config = dict(
    hidden_size=256,
    positions='rope',
    rope_theta=593000.0,
    init_std_o=0.00713,
    learning_rate=0.00189,
    lr_mult_o=0.824,
    decay_shape='sqrt',
)
Each number is 128 + 24 x the weight over its row's rms, rounded and kept within 0 to 255. Layers, rows and columns count from 0. Numbers have three digits each. The size before them is the row's rms in percent of the matrix's.

# gate: layer 12 MLP gate, 704x256, rms 0.0938, rows 483-517, columns 0-127
# up: layer 12 MLP up, 704x256, rms 0.0962, rows 483-517, columns 0-127
# down: layer 12 MLP down (transposed), 704x256, rms 0.139, rows 483-517, columns 0-127
gate483 098:144125122084140141127142123126158151169124128141139165143113129142099121135090106135117112141088137183163156156145091125124151119125143069174136097105132170101108138107116135114138119099129152082130127142084158136132127140103155087163094093153133157125158072124144096104118150124112125171101146152129161122131102094167164154150133125115119113105143162151121141146107077139118147151143
up483 095:151120186117159111122120125119120125165101133131180126100111132134114117192176138108088177126125139099080097116097082131124119180132167124071106123086097140079141104109171155153116122141095100100110093112116106142117122141126112134142120148111103119128134146118122100176111150136093090125151158147144139139140160095096127125123098124134111157096120133135088105112152149167125113150135
down483 096:154165120138074138124143153155170141120106117116149119145097170134118145138132171130155174145099181135111104090102111161124105117134142074132107094147135151115133104110109133122142136138116115116171136161137096125115146123079139081156126129143112126146103174139144168125102102096109147118079125156168150125163122153107138148109135138109136150182144081189101121120110098156107133141116
gate484 104:078141167137148144134166143136166133156145135118155111118140088131110103121120164177116149140141100176117112150101095107078121149116130122120126096163131157130138154109109177112129120107158174139138118129154099171087131143124139137127095095124115160112161126143146151111101107114131149148103112177154125123115112096117125114134121130125133124133132105168154144105135117139134143097127
up484 102:133167110156085087159119148130109105122082088087151137116091094154145100090135092102147140109113094126140129090148102143155164135105117142112127079147152151125152115159147091100114109101135112116120096131126171101096166111100081109149154129142090100157135124130123155124127178118124094104150184125134111141103122107157144159141125121128123153079118132128121154131174129081106090136092
down484 101:120162131069136112105144138086123122125137114154138158179120154149151128145096126131125129089143130143127147073166162125135085106140106135119144164120108130109119126116145131137113171082125162107147095094125150113144139122178145117103148177082125075110106076099127178090122141126122116136123093162092124135117123134153132116111111109122107144096132145101109085144156137126137116130135
gate485 101:179091097172171159127143106095117144109136146145164150114115123101078101099139115158196114110142127156127106108125113132070138133157117121134137125124133152148155152127147132092157095159143160120142116136096119089175141100124136095146075121145087162127111118151134133102088114142078086135095131122147170134149100110131130097138097146138104101089104143148164123105104136166135113132140
up485 103:104136102109100102143133165121070145122113134109150122119114155121099134096136127159123109100153088115123099128153156148121153149164112127140135125136117168129121106105079124130157117120107115115085099090165130115149102169145128146101123125131137151080142157089173125179130100128116160123140130133100133141158073114123150118081130133073182125113124120137127127156124136173097139142138
down485 102:104115137177127126132133147122142090119169140103141123123124087100148151130152092117169117103092133104124095117117141139129070138138144140141159117132101128109103100114151129174139125085106161177144102121134127089091141119155132121138116119127161108113145118148163087108099128130123109103144130096139131148109112123170141131134127111136102115105109086120092128112123121113145112156087
gate486 099:093108160162170144137130129155125113160151125121084148112147138151134173175113184121168096148169144134128137147138155160103109090150129157124119124112094129101080152105123106151130131100132135119125073098137168146146118146146183157178171147165138163091134131156108133120141174147123126127146114078108104144081150160109140090123128136137090133128153147127094110121118106125109111081114
up486 101:126177151126084115163102150136086115095157157123112145169084118141183148122134157124095100130075106114182095153125158183111143190079139136144117131116078095129156149177099124117091138145108079131176133102157112099122160138104122122172124140119130176122137111130111127124165123095108127142134123143127082142155126142097154151121151140191122128090096142132115142122084176142108168143134
down486 098:121141156152114120151158133133115137146168129099107103118095139131083153083101146140143101111119172110131133126111153100097124084141131138098157156141099160104146136102125122133086138120135143157141133123160155150139134143167166103165088136125138113140129197135109128095142103113145119125152145144132082132134160110142099092124153166126128128148108132139110116114138103129092126147142
gate487 103:124142102139180175101146165128143163160136171166124104154175080131114155105114123126133126113161146114076104102110105118091129132130156133109169093094134144110154135110100091114165127144113134141154101069128108133160161117106147109109139146145154130161119116089169107089112116074159120146126111129121173122135121126163143133117106132139094118137103135161129134119126098145134151132180
up487 105:093118132108116125059148111146136130123125158122110135119133118143114155108169140080154117103102152140111145109118148104122103131110160121170160119146087162181164071152146109129129081109117187116127134165096144108159129114153154100174168153104124118098163082182118136153125143131109154139122162100139161075126123125102133108114136162131127136129148133106177141112125125102147105111130
down487 103:130108131103074158113109153159104147133125158111119140065143116146113111159148139142136141124127108119140106156092163093105096120166155154160154143096093136165107173118119134130139113074113127093121124117121130112176114146155146132129142132121097127181137095173136142134152137109139163172110135115158140073130115143089139088120133118109146146158110146114152117110098172122151108139126
gate488 105:119145106144109124120140140174179118116111115154102100058105142117128141126101095108133097107184122100146053132130123093146115094158072152172092104120086147135121118085083112106129130109131129121142149130098134138131132160152149116165118168182132130136114108117106128156112164157074126132101097131133101149107108128144094074165104141140137139145116184134117153132169103160096150164125
up488 100:122132134115141117094139163143116103119111125139119106150126129169085110147133135145061121137145095126148130083161100128136105134088112089112135109117123120095140108127121149124084118113111129094093111146154158157130159122143146125139136129133157118136092149138145118086093088099154074106138165141147117071131120066092150098144081140088155099153123144090126131129129095119124145109123
down488 099:163149107081117111087121131120140135138124171138136138135127094108123143134122149109105154163096124147174097097164121140136115109145100118156145158105151123153158096147161160150141113122140128121148117137090148106113140161144120053132142104119102102151110162164141141165141133130129143141162107127156137104128148145174140124120125094108121106116092183148079163127145107129096114165128
gate489 102:103132174117150129155154170172156112109131118135129138112161163093155126117136159128135128135122137155139129121151167113116158130115148149110118150157130135099139122126097106107158127125107140101145160131146089147102122110125182164126121159123097132084139116125105151122077073075108108112156126147108139128138116148097146176159141145120100135144109149129150152087111138128125202130105
up489 100:132122157158154135139099171133132128132111132157153145161156155131147102097115156131132103116095189170155123121105127145151149121103084137099141173105143147121121141143101125082137092101130094134050157108133131158099133139198084139143104187103099111166072140113107140132140115131158157075144146118147132130125137108123175147114116103113107104125114163156114134136123151146147158149143
down489 100:093137122122168128136124126108116079123097182113159129113161153135133117099077124116127098121142130126128159139133163133147131138115122128140136131140141076112134131133133150138158109122129109106141143163159176129084136163120129164088129138133160124147129156158172134123127122161096112088157132165108120132088155140119123160130135143137106172124179097133148136153134097112133093125129
gate490 102:118111152123168130091117164168141139103143163198123119133111117096098122075139135154093143121135145153113165097159102124110164162133145109118124127151120169092107166127102154097107130130107136132128132169113135135127126124162100127104099130135135135146124109160120163100148100108114094088109123089131156142139154109098109115107144148112180131130131148150114179152140120139110143134129
up490 102:111129163157154135178136161140119131117137122145142120117084094128124128132135093098151189121145119089103109141113130151125152110120119107111142153118127134135130147155109092101146102121119108128165097108135173098165101118130139103110140120194160130152098117109115130169126111106152134100115100100084194117120113109132103132141117164122134138093131129167102107157136132091151151163141
down490 102:124117101130131151113105139130119105133136135134111139106148141129148095071131149125135113127151110129141121157178169103165118132137157146094129120143131144139146082107122155115139110127073121130090177115161137123153118138116151155136128104123117125161136158113119155049097125121116134127095121136130166089121098131112119163111177112122120122113175084111120125109119127122167149117091
gate491 100:113130193198103142142160130128159092132127130126133119117127080120108121132161129091156140116130180158070129100164078093141106124156106138126148090126127097139095154170090098104150123176107129076121132139111118119114136110123075116132137156121138146145101171120113140135117114163116123117181148124129110154118136126096073082130131119160112149154143154120165132162155120150119104098131
up491 102:135122136185112116142152173137114181170104079111153114116156079118145119086145114104170150104128148109137190134138131119152145122141154176176146128099125089134137137164086124114116130138135119110172159109157111162122105112194120098089134099127133112138113131125108111129116089127114084125110097119137133138147121112100093129139126086130121128138107143117150155115122094127138110121142
down491 105:151133122127133157080142115137144162094106113120128128123114109150129112164134099115111170153123113123128119123114134093140165110122147129129118121145120109117148149118135109105164114140095122126126132172137126121121128114109118123105111148153157159118118178138113134114139113154141085103115130164132147126131115082141159110151102092128117105122119103133140116123146128126113136117133
gate492 094:106113120133154140105146139154130159151132125141130128112107093121165108183131143113087149171130120162087148106132151079114117130177085167149146124106125133142125096125160123127095096162099098148152125107173122131123101131098176134125142132108104132165099109074086125102127114122160154115161178103116150172085140158134129130096163121140141118114106163162113195149124129113147136151163
up492 097:187120141101110092114119141109114159180142098135129089137089170118115161163166122111158121134118101139137145133109095096124165147082110150154109133105098114142111138114146140123111146135148116146154106101126126142145096156084111168138081142135134123112151115147168121113142096168128124114162109128093174119131105150159119126124127110133090153116138111150134135134123116120104099100121
down492 096:118172111091152117130158115137168115110092110114161126120124152172147153117135126156153125134139135144117097102159146136162148128149149148135123124121142138111135111127147128122121123111095129083140135110133101141093105098158143095121161117133132150125141135187135153152142142069101119137172152197138167134172135119127159138170162125117114123139133116123142155142150129125076125137112
gate493 096:123104090152125171130142146142114157126118102154118129067132139087091097125140144099083135167150131140165202156130108145098095145141118119142112167154116108181081110112126113122108153146112140118159106137135107144135105144158130089122112109135092131120097097173125154127129138147161127150160154100142135114138145110162146166122129146130133166117123134117132147114143089159119144132182
up493 099:137108128125149150136139149118136175126126087140155120111064167137071124124092090113109145145134127122072128145120120114113145136123161120103132148116128157140124128125161146141097138092137112128106105106113124175134190127114133126157089104146103074136102115132072143117074128151141180052134083115108122101077153112142132167148124133112118143113070155146106087103115152130153109099151
down493 100:092122150132163138153126130091105133144126090135127111107141147169141144136126141146107095168137133153183111104099142143105096148126164117168102136124152119144161101113167163110162169099173145101128132095121107161144116133118121121093122090147113161119138053117128078117138134116092119127162137149125128125099123118075144106167112104141157115140108111119151145159112080192124111194131
gate494 102:133116173103152142139124128092128070112119117112160129137116177108123134148092116166185103127118080112164138157152121118131107148106136119115144158157132102091170137082107097152142132098136138109104128115096106122132103137124135114158121099122138155174128123134106125110124120134083130105124125148165153064101141133131121096077161164158130142125097152155128131149160080121126117136082
up494 098:141139149133115118122103138128137139097128118131133151139154136110146174150116137109121116098103137127145110136148121098147123119158147143121079151129123093131138132122138124148148104103157146162164158097093126116133046131083153127116134112143129154116108136131190062150079092125090121157119075132158151158118113144138133118069128150160127158107118124134103199148083146107119096120119
down494 097:130122097148165102139129171142130102139120142089101164096130126147143105129103149146166143145096199123087090148124125129112113143154128125157153160157110126075126145114127120124157093165124122131123110109139137121119134161096114104146114183098111103097123162129167138107131114132155083129115115086118147129137140155137097114095135091140125108133110122153132139097116130127121121137105
gate495 096:105108092177086099140097150178144127108119152141126150133158123104110110113136096083170122138146109115143115144115102124128103118163157156108108128142118122140136136139101116109120156158163105143133083086137125115109124129161109087137105166155136134122114087107153150101123111150166116131106157151093096132160158206148110094120111134132094115143136154129126129098141118159107115150125
up495 099:136108118088145122139145139153079149109147138140104168140156136165139137149103113104096181146206111164135145161105141151139133069115142136119086163109142140152132135142151162110149138093115120123120117112168143132095133138110134152112167137140173113096144085136134128100152125125113162132094102120166081106142125131128140142149113156128147097173198129129137117096119177137148134092122
down495 098:148122137124107114133126151128085108100123141102174115181166132102101088113128114110090118143144143132106120132133104119121152100126111136137150128085122133143124165153137105135141094126155101166125110132152093135137112171105167102129122118080092147139147131096091151120129098164098116153071161171113150108103110138110142092106155139148119112135118112113135139062151120124156152119126
gate496 100:124092118120113136116158159122113153139119102175087079113118125054132132076178116165102126133137120130061152135113125137131141143138116126117122126138119161116107165113115162144131178136136109158130106081153158125152114100124137139153101100115090155173105105141144089129125141111132159154123092166134134134188128123139124101129138164148123119123140157114116148128090126146094102122104
up496 102:100115099133162142163102151122142143116152107160157155133122135119125111091149145157120108154102163130113134141113113150137084170147135157092138148145136113134130175113142160122112139109090169113119133118135151142161139140077131104112172124115135096091157154122147125081126136113131064150152125106205117153149090111093111117168126102103162141142135147133129097171160114117088088095120
down496 100:108130154115142124117110127118134143121130127088069132129153133144142106115109061124186132113143117102102112112175117148150128085121182137104107151142151131102116178131104124089158132163122109128126151127127103080145132125117127133095090111124108131113140163139109120102172100133125119139127101153123102123145100122131114141162171106130131184122107150139117122084142141130126133120137
gate497 099:139115103136119145175132184149114110118104114130164118109105086102120109112092128143171151177155106120115136104111158164171092149076163137163120123135124119142134135140132165141141111112142178105108135102156123128108092109108145123103112151116137129106111124156127088104136110108162135144060149161151109116129151112123203138091119113101106090145164149144110113179164160144140154143099
up497 101:144101109120154137076163148146140144171144129143151130195137130121062120133139146142110130093136120160087160139136120116084107143106168072156136112104083122078096132165144151151114132138149125116124113146124128133135142095130130080120156147109150123139117115136122062136100108141066106091129090062085120139093168154101127112149117109141120105138137181144184112132107122114150119150118
down497 101:101130146119124109132085136130117077121126087138172066110154116099159156124131131140125118105097164119124103107155113135120093128099100104143167142159118145121125100096149157123120107192169108088106097120166108132155121103168114129127129122136101150097087106116108128087135139063110101118119137129125110086081147188112077101135097162141130134073153122092144135144174149121122113086164
gate498 099:154089143188158113153128112136159165098144105117144137104143132096132119179155170131129181164138118137136110133143112145095159100165144088147132103115134081090138149122116099155139127122160127115090138106077143179129107148109158106100101143115149171177128132111111126121101167132104150148129127150116151145139152142104139126111118109118120127099148143117120151108143124134128168155133
up498 101:127139104130154126150159124149146118087129129104087130106121183134123128110112120096116109152132162117108164131126165131096118176122148145132100108137110150120077127144133137167137144142126117098198162108161167140102140156114166137182120135140148136103135103158133150161158163106157113118162144139107130123120118119130122135121151116160137152079140149093084156147089140128098138120119
down498 101:114138149132073097107119139154085160158109106154146097131098149130106106125110101143147101125142092116112077144148140106139126101137133174142144095122104151093093111120107163096134106131175148116115078152106112088092122106119155109153146143152128122148170126140166119164124159142129136104152158105166120099137151136133165137125136131140139117167181162129117115158135111086121135094124
gate499 101:111140093114114123127141130125131100092142117118161159137133118115159105156148141104091078144111076136142120144135157084151126117149153113165159183168135139115065126088109100114161133094125097148166164123120155161076140114149152094159155141149120123127118111088148161111135129159098177090101114119152103137086129130123152110143128111117100088146127173141103155121142117133149134165126
up499 097:086178134118108150105115179119103112131129129131122097118121142140140117117164150178124134137116131145124127075150110163100116119127103099122100122146130148079123124140099154099125139149132109128157107135096144115142134139100132100143098138157179123071140155143104159136112066125141135137142131076126125101118130134123111137132124125111113095112114112176104096144129147150125105123131
down499 099:130155096130119149137131112136107122149110088180098118183115119152125172164105135115139102117098103095097144149142129119146114105121156120111084130120146107181111093128128145122138151162115154099114140148121116098111117126090121116094127102143157159105107180161090114134168122170102139105123129141097124111136140163112128146169069140081092158116157143141142110160170112136092084164150
gate500 103:147122101122163127082141141155132147169131147141128097105173144123082144146107131150127094138155131116121133168113119164138123142132143129106130158126097122155134152115085154136157135117148154102178124152116090139119168188141161077132121124172132131153134110135097115115175142146136142127062104131136163102114098136114134114122139110096123158165101131128135148148128100143169147117110
up500 101:148158096127090135142105123167122089123120137154157083152129102086145164141154166169090099127170129170095120122135164109140149137146128127165154129126118124110117129123118116164123119157125117073104143119135072102097128118154099131149114176147165159136111150122145092165119089124132153142123147130110122136100058119110151133155116105143129145116126141129139123153129131135147132096125
down500 101:140103143135140122096135067133082126143129126062106121099072133141148131137084163129170088083118100115133120083122134151148164157150133173143143111094119133175109122165108142142128109097129140123130134121064125123136113076113143090126148156122121167136112152137161099128078118105098166151160095134109131135130103116122163123135143154155167128108131127165153106165145113107119119106118
gate501 095:121114143121140143100144154196142118134098173095100111116112107168118134132138149124109108147133153084167127183125121156111134111161143134099137110136151117127137155146130074119154141124163128133125154132143085133096095142109191112105133127142139162150121121146112118098171164090111107154141129111111138088162130135082123165138129113132141115145130124116174151118122109102107151102101
up501 101:158142107101103122145145091147107141139124107137104121140178116131118131110119152107158179120101127155136140131116164114148099109161116122114146089119122143122150120123123128157136122125123130108106134132139162170149142146127124094127114159150142156142110114087138071105161114123131155111096111118143142135137099142140151116127146176098107182084141134083091117134135045099134159177134
down501 100:129122131140171136137192120114151089137104130126117090128129104133143137148117147094135116139114122139125153166168112136115133161130130145151167103111131137132140106123112104113110134170131148120122128161140112079137158144093128106119089091082119129128161130089185147113102129108157115104113160111146109112101118174147121151120119136072162158114159149138111139130137131123129102111118
gate502 102:150118117149162110115097178115148136123195107153124123123105109121134112069166100117153123144101155136131120131148088137096126146099099109152174136134114084155113164188106111120126126102143166120169119122121150191107112113167137123134150122142159127140133109122151143113106120166120145100117106133126129176121166149106098107144135109111122090130084148161154118129134162136123105118121
up502 102:178168153110098123131147143143142106090136125072131146145136121137167174096118100166074133155139108113142147114170149093145122141150139152090135145132149109111143123124155138154119067122131158145142080115116123142137119116137117091148123139107158136097110104125131113131139116078175138177143163132109168103114128102094169114131095103081120054076139131113186144137162148127174144134125
down502 101:108129073129121154119120131116140130154108145102123116127142107105133129147083128128096122175089150130111124119114114094135153165151129125137146113182139129138138136164132153141146180125133109127160127091129139111103168119055097145146119141176129145162068101161126155132148151128143147178145130117142113106124140119093117145101118110108138138145156129164167157164120137134127134133068
gate503 094:098118110129107158156130147108126113146117114147135101103127119105120119210111129158130132137171124177134128171120163158166142146110119135118118128191115129116132163111135092119101067127095135107157156115092114081138167136130116091148117103158090130101135150149156086115093129138090140146108097144128099141100107127126124122106160164164161124121147162112124120144143101135135164137149
up503 097:143127128130108157127074116159174141128135088086137117166141154122140153150070094119098094087132152146111156148069144111140131120152143160119124159080123137128171084129129127111091129151146112111160141112114079139128110119113121145082114119118111129067137122155100126162084107143143126141126157131137085162145157157100155094110123114118135155072121111137149113107139131123142124070092
down503 097:196127178144097103138137062133197117104104128163101121124099105131098156136151171136127132135147122146134131125095149133164136097155126086094129156133141124122114090104132121129160100113152179101163109149078151111110115139150137104117101115137131135153155109140183085117141122117145118115141163131109083130130147148107156120131085114118122133133090109107118148151112165116113101124176
gate504 099:109097143146143122137112132067103085131156095125170105099116157106109090161141123116120161125128097116099118159099117143088130156164080123114135152097115142085132165126101112144131125140138192114126095149144136118114144164136167138151127106123113144112129166100148113123144141127096159067148132117132158101162138097143138082119103140154082089138123166143117143196154157157112145156155
up504 098:149131141140135134110125119144163119137142126131139087134106093141187133064135123128141082089124164146121096085168122170109131140131139162089079147072116101140158105128139128143122165142125154129099139143143168144133165126144125121125124155138126141107132156122114155131112109107131092108125126130096119125137110124114167087131140160121088120118110094166138124133082116099092149180150
down504 099:134162136135135143159101173128159158132096132148097103113111143102101062127147125158126152097125110127113121138107156133127116143098131174116142144170141134102091096120103120144151147122127134121140118122106134104122121120072131145102122158126141112124132092153107137098094151118142109116127122143121100151120148103151112134127156099149166117107130150111095155113118167197123125127108
gate505 097:121080126120169082130137124092127143139098126150147142141133166134140123129122129143136136172142169132097156148143126152140177100106131123141139133096100105109160140140114155122154140105119111134137105148106124123083155165139131163116113151147146128175117117064074135123137135095087136108117139124130097114133105133118152143086139084132126120117097122119106166128072176160155154103168
up505 093:126151078129127105133112118132077106112122113126103099162133082133084139153106115127160133095134132125136146114124147099156131131113100111113153110106127154107113101121168113128133121178083139129079106128120128142123112134084088107132122072115131100127126132149131093161119138090146100159163140123157128141090105109189110128129112149143156162131105139106110100175146111130104124139090
down505 094:137119148162122159127132154141109122148142164103171120126097111132142097129137125156114147109103141137145112102094108144126093121149091120159118122140113140129129109104099151129110129123140133107182135133164091106118118147154111125103135138133134139099121163124165156182114091132128146117130122121158110111155129098063157160149146127135135124114116203150165084118096146157134102151155
gate506 103:114137119136113174093165165130126112134113117164116148114121134125107119132115110121140148178169108087134112141152112159131127119081108134112125127111096103152122140116125097096152136108147144127132089177126167104155124133106118131144129144180104152153150082166145131104098155114094128098116119140142178118152134119123140126092097075140114151102147176135095131122169160125103119111106
up506 108:146123149123113146094129119142101114154109076201114141131140127168136112156107119124126087147156171127098107133133078153157104138081129114115137138148095096163111098114122119131158160091116154122106164163151127167106144129116127129136166149126150181123148073135139155149173123122146162127109170170143161144116128119114066145084166102165107120105172149106105137115124171129067141094148
down506 107:127128169156106121116162168117105142098101127158123155138130133093150134130125134111112115102145110137141183106100121143134127163178121142132148109118093110127147141140128122117185137126125156087080096147089135106153164154119102125119131122115112142146121126147116133098158172122106097099132105086158085117130121192097110120115118125153144099139076142127104130129100157156146113115147
gate507 095:124122107111075134105113129124147117154072136111136114126118124124124143144116171184139115132128097146144141090196128103162145141118149104093175113099142143116093140158086164118116131121148130115120090117061133098107112120129144135104118143115126120132093075147070131115100124111117113097128122116112135140102148133095124101146110147124102145124089146146159091127120108134138107139143
up507 098:132087174139155147132097148138130109118092105115110142107130193126154150125141103163090121178128121103148144156110091140146134148148129128149141117165149109149165116111177164153157129098140132134164165153151120151109123143144108115106162121155143124086187195123151087162165086158094123119107183131116121128096135116106177096152121106118132134157128133095106131118096152126130108124174
down507 095:130125112120142090117136148114161137097114144126148121090132124165167098162116121090143109129127121152106138122124097137107108143135103156146132109148113138130111137108140130154140136174097124130136116102124130090062128127123122144116094160131118173123144111118130142154147138120205133115100163150156088077115117128140110102132105161167100112147142135113114164126114134110101126099122
gate508 098:090123110145092136129137103125127105114126129137181139131110107090114112100114118145132133131145132070112106141147114138099090130149104131110154090181094123123070126105140157059118099132133124105163129165167143123110129137166134156133133158149130133139160145173137140096149112122143162128114109117200149116108130139136140120144140159156150124129143138140105116121058176110136159188139
up508 099:139164107120144160134133122099133100138081142130077061150121063117124142162154106136169103164153149091082157151114122105175121113158152143119151118110129110088114150113092122103118150100142140095135154128087084119120167140063139099150144169086163099178161098155117103116139125143134127133136138133126133136129123102104126108106129112171139138156160156150124135110164101111148117157110
down508 099:145122120121166149168158153099078194124140089151170112150135133116184112143114155125113077141130118121153119148099128095082117135124126093123083127082121136124127111115147144163141107118093093148127154140148118149143132141131134145119111134140126141113153083128108091102090113131119099148163149121111131174139184131115183142104108185137133085123137147149158158137130127150091113127147
gate509 096:141149106144132123148131150132145141095114107129145137095169095070100158118102126138121093138163121150142151139182120105121099090125146074157085167140102120163091129151139133127128111106112181132145104153158091155096112114165101133126132111155098137168136120139125151113133159157128114121149126161120146150100137138127144118106121096122104113126129135161110094110135136083148136141145
up509 101:121082085108134111141106161137141123104092135125139141152124098155142122104128137151105159170142146097123145112103128145139125124187169119127105147094124141143122127109133102123129162163157127093114122101131085133108122083104126107122159116099112100151122139132106101131097126189119130100164125113139114142100132116131101105126115132135140119110124127083106106163112163152130093150081
down509 098:154153172118138134133108146148165079134139127140106114115109099144124126159088106125132131138159122119131128104147119121133112091138097152128161157136113162126130181148141106143130102134083110129098141125079135113145164149142106115081113145133095106192170160140157141104108168151125088129112095164058162166124081120143125105143156116173115157087141141146133135091137117092160108084112
gate510 100:071110092132124154143107113167136183103142102150094153070117141087183155127124170107138090160117104133167097127125139133147163141115152127152129118131136153139134113089109119095133107105111098158155121161092121122131132129118164112097103096144147139135146083116137126140139152134104154143119151138133135155119103128139128115095121184115109123104123128116126101100147155188165076154121
up510 107:132101124154114123127151108095139094137150161108164150137152117162139156080151078157076125160118114129128145103123150108111156125161084130138139129103116118140139106140151116149118142133128084094114181139205125141143100118117080144160167112104105132114093156133093119129120143143137152119131114155130137131122142137067136139133142094142159132130124127090145161151123076129148167130168
down510 106:167147159123110161135132157122116120124154145099134127116120129147179110132108127120145118139158129106131142157090097138107146140135127126099156137134102170135123142116117127120121141148117113128144170128128122157165141137113132090147122131117102110133168152128150123142132118122131149114125124147139146120117145130104122132137157150143133150102141114119172105094117093148119152135133
gate511 102:123118120152132147122157172137158162106120119122151131099112113141082113136174145096094158147126143168160160148091105157118174130138167127138118100154095161096140112112119120162138156140145101143090113144125125130113153054106160078138132144093143142132123127157180144097111077153183129131123134164113148141105117143143143156133099164136126128124125137153112133152122141124123105140143
up511 099:088121142138129100110129128146154137153130136111145123117103124109096131124151168083126173180128143131113113123152148138112171108161144164160099147144106125113115168146104123065150060115105108115117078115117176112105142102110133144121082120131168141150159147094159152111119106110104147167115129135102105110172121139126126127108126092077125054106197115145131151155127107124121148099165
down511 100:118161150139113120084127143100144128125120135123136121142105125113137126139146166132174124136110118143137115144166171137123133139127127137120113140133102126149175112145130101157155106160104174130143116106181102155130153160124143160117179092123140147133154152133095186127091127155142112101126092100144150134152136157161136148125104093091161098117139117124186138132094128096133118108129
gate512 100:181136130148144111129101082150128094126111148123108137101119096140140086140160122119185108159112128120136119145112114129113108113130133136133144132165169142129126159093125107130124156139134155098199148127141130116111110086150180097130163123200133154132126180136157159126138125141124137157122140120119153140156115125187146129112119143120099134119096156145150138124133082125105148131165
up512 103:141138133129086114147123163144129143147174125132147167125112130141086146134115123131123118141109124113123115138139194129107147147092149132106146133122076108080113090118129155106127090175113081074121121139126179124127088123108112158147110118115099087095140138113142161100155108115122157090140144153129126149120130141145135161141135131100162135128142118105110115127116143091141111132100
down512 101:120160153153133146141101126120129116153090143102070116096087106113142114121124128124140109146124141106121139114117127144138141095135143119127137141152133101114167153118134093117135114142147098136144176132120124115118191114155143137144146115158117163155161121126162171137124140115128138152115117145141104103123123175117157115142151122143115135154108142106125101098137139131107147128153
gate513 096:138059119129134112125075170126140142125143094178134133151160119104115123130141164094157122132139122129097129148073120161147153114093146167092159132124110128100134158116083114103116122132069121151147115103155082183139140120117143122091081102124101122157181101128155093120081124127156123153134138154145138160145121151191157100112113134122125129092130127136144155126137125153131085114117
up513 101:135124089130148123176107135105147129129140098131124157138131146078121115150131161109162140151085066142085119131083103139127092095122149151146160130133150130118107144073098152126140144138125116137076144164138093119119147112156103156140128129134123083213123124157131132130112148145112087126144141145174097154116149136156146158105112097116170114112135143146139102145112179088139120148093
down513 102:137138154144113128149171132170105152169168134147123163116149142106126153093137120120155106142126124129158174152109146131132161106155150167115162100122109112144150120143162141115138128137147074131141139104139134133127115157147106152123118117123132118140150157084143130084145145103147144090115135116163150144133118106148129105133125102086126117149101089164140153077110144149121155131156
gate514 096:105093181123077154174122135126105087125140140108137134137156124116132130128136136158150162157146117129090135104180124138124169140160127128140139174132113139172099128070134148075098149082088112120134147141118133123110099194153107109150146124108109144105139079118089087098138123148156155117105137103132129131152119106146155116079121121160084161089135109143128122090132115127084146141136
up514 094:098171113111093096115150177151097175126085117122151142090095130136103120161138138112134131106105101150148171134090158133153145120113117141095133090156166107098151147142147108166111111130153126104133109148165125081137122140076129166129158085135117124149118159115114144109107136131152099149164146151139115141143147122119051113138150148154191148154110134146132113159093155096149118134155
down514 093:156101113171138113135125126137128183178148152119142155139152101136118166173133101145117060114116144139091093153140158158123093086149144067121100106114130137121161124092106126156160128143105163119123145095148120089114149159127170114142176122118164094145158109086142133159090131117116150155096122206150140150153114130154142150087149138123122106108116086147151116167156119129131166161141
gate515 101:128119111154154136081071136122158116096149153127155118092150148128080145134145103053116128113155140140093116130124078143105123144125144175135154137113144130139115108117140081136137118092150127157100131122175146110097111179155142103150143123113137141169066132138152133112068143125107149155124163141113176149114102138100138109150129111144129105155100142144177180134177118114124095110127
up515 100:184093117151154119144119133130129113144111088138081173097143108085105122103115120116145075162154100111169135108088159133136116130149118150144155104173145125112130106095139119136098092107124121128149125140139098092118062132136117114103111094128123106098141107149139163156149087109147096095154121086130134125132145110144138107128130080146151095129100134096144119133123116152174111129106
down515 099:091135126118103108177119118130148149162108148137137133167156147092171122111111131122122100145125098117120124115141123108151114134135133130133117100152120114161121117125102127135155146155084111097091089145137095105110148129127106167125125145147129122143194158113146102109113101151105095108135090105145127158127123158141131142177140164114092155166160115156081110141130123141110140165161
gate516 096:098142133134081163121117157110229130098134147130148148106107108119117117115110133127082148119146122085116088151130178143157118107114118117108148141090123112114131168161149123135155101121138155145097140113086184131117139080129126127163104186138139163066140088136152128126099152137143122076125152130156145150162135110127119089141146130095140140141131151130106128130130148125145143113132
up516 101:094116130129146128151111144090089158144135087141119151095131103113102121092161136139135106138149111119099146178105117149113113129141135170100097120117116168160159146111134139152177140102148138144095177135124140150121137135095126130126179150129124117133109157125110139122113134168099125117165162112106111135098136144103145119142166151132110111126149130104111141209113109156122145173110
down516 101:127122148132119129149143139139127132099133098149161144097102141101158171108140090131091130152159144108132080093156144120161158106133104144126173098123123128118114148075102155145090139123136146143110146119148080155150125117136109122127131125097150055111128161120096137188131157149141125131111104135157157146169113119166133101125119158155135122100100136152121104162127129147115151080141
gate517 094:189084143128150104127160129133165149121125131178131129152158105112164144097174100157106116144120154113141132112105116132142148121127105071121110110106154147104126127129114143095150142102129163115117081163083116130148129093102103110175170179118149148142091177128095126110092112139106101143146122117108139135087172180129157088138130138151122175110173143133152154122120176128120158126151
up517 099:150161117101160121126132088098121117150115095148093143123155086107116119156109144100131106108166094132122130136175118140152112106119103119117127167081123134102153097120173103134129105175099102142100121125140125094149149172111124096132130126106085089089105097121144093118148102132138083131147139110164140121142146119125112128180145144074105120112132091155106163156115117126102107122112
down517 099:155182132100116135121121128165089116076110099125149098131098159110136120143153135134122140134056129173137109145113143138116096139148113115114112098130134115161164161104117150092119171115146142130167134110175139121099159113115098171163123126136135120134138140105163104135154139101125145133115161129146092134140087151128116140126114160154128118114120140078173135158152130146162137141104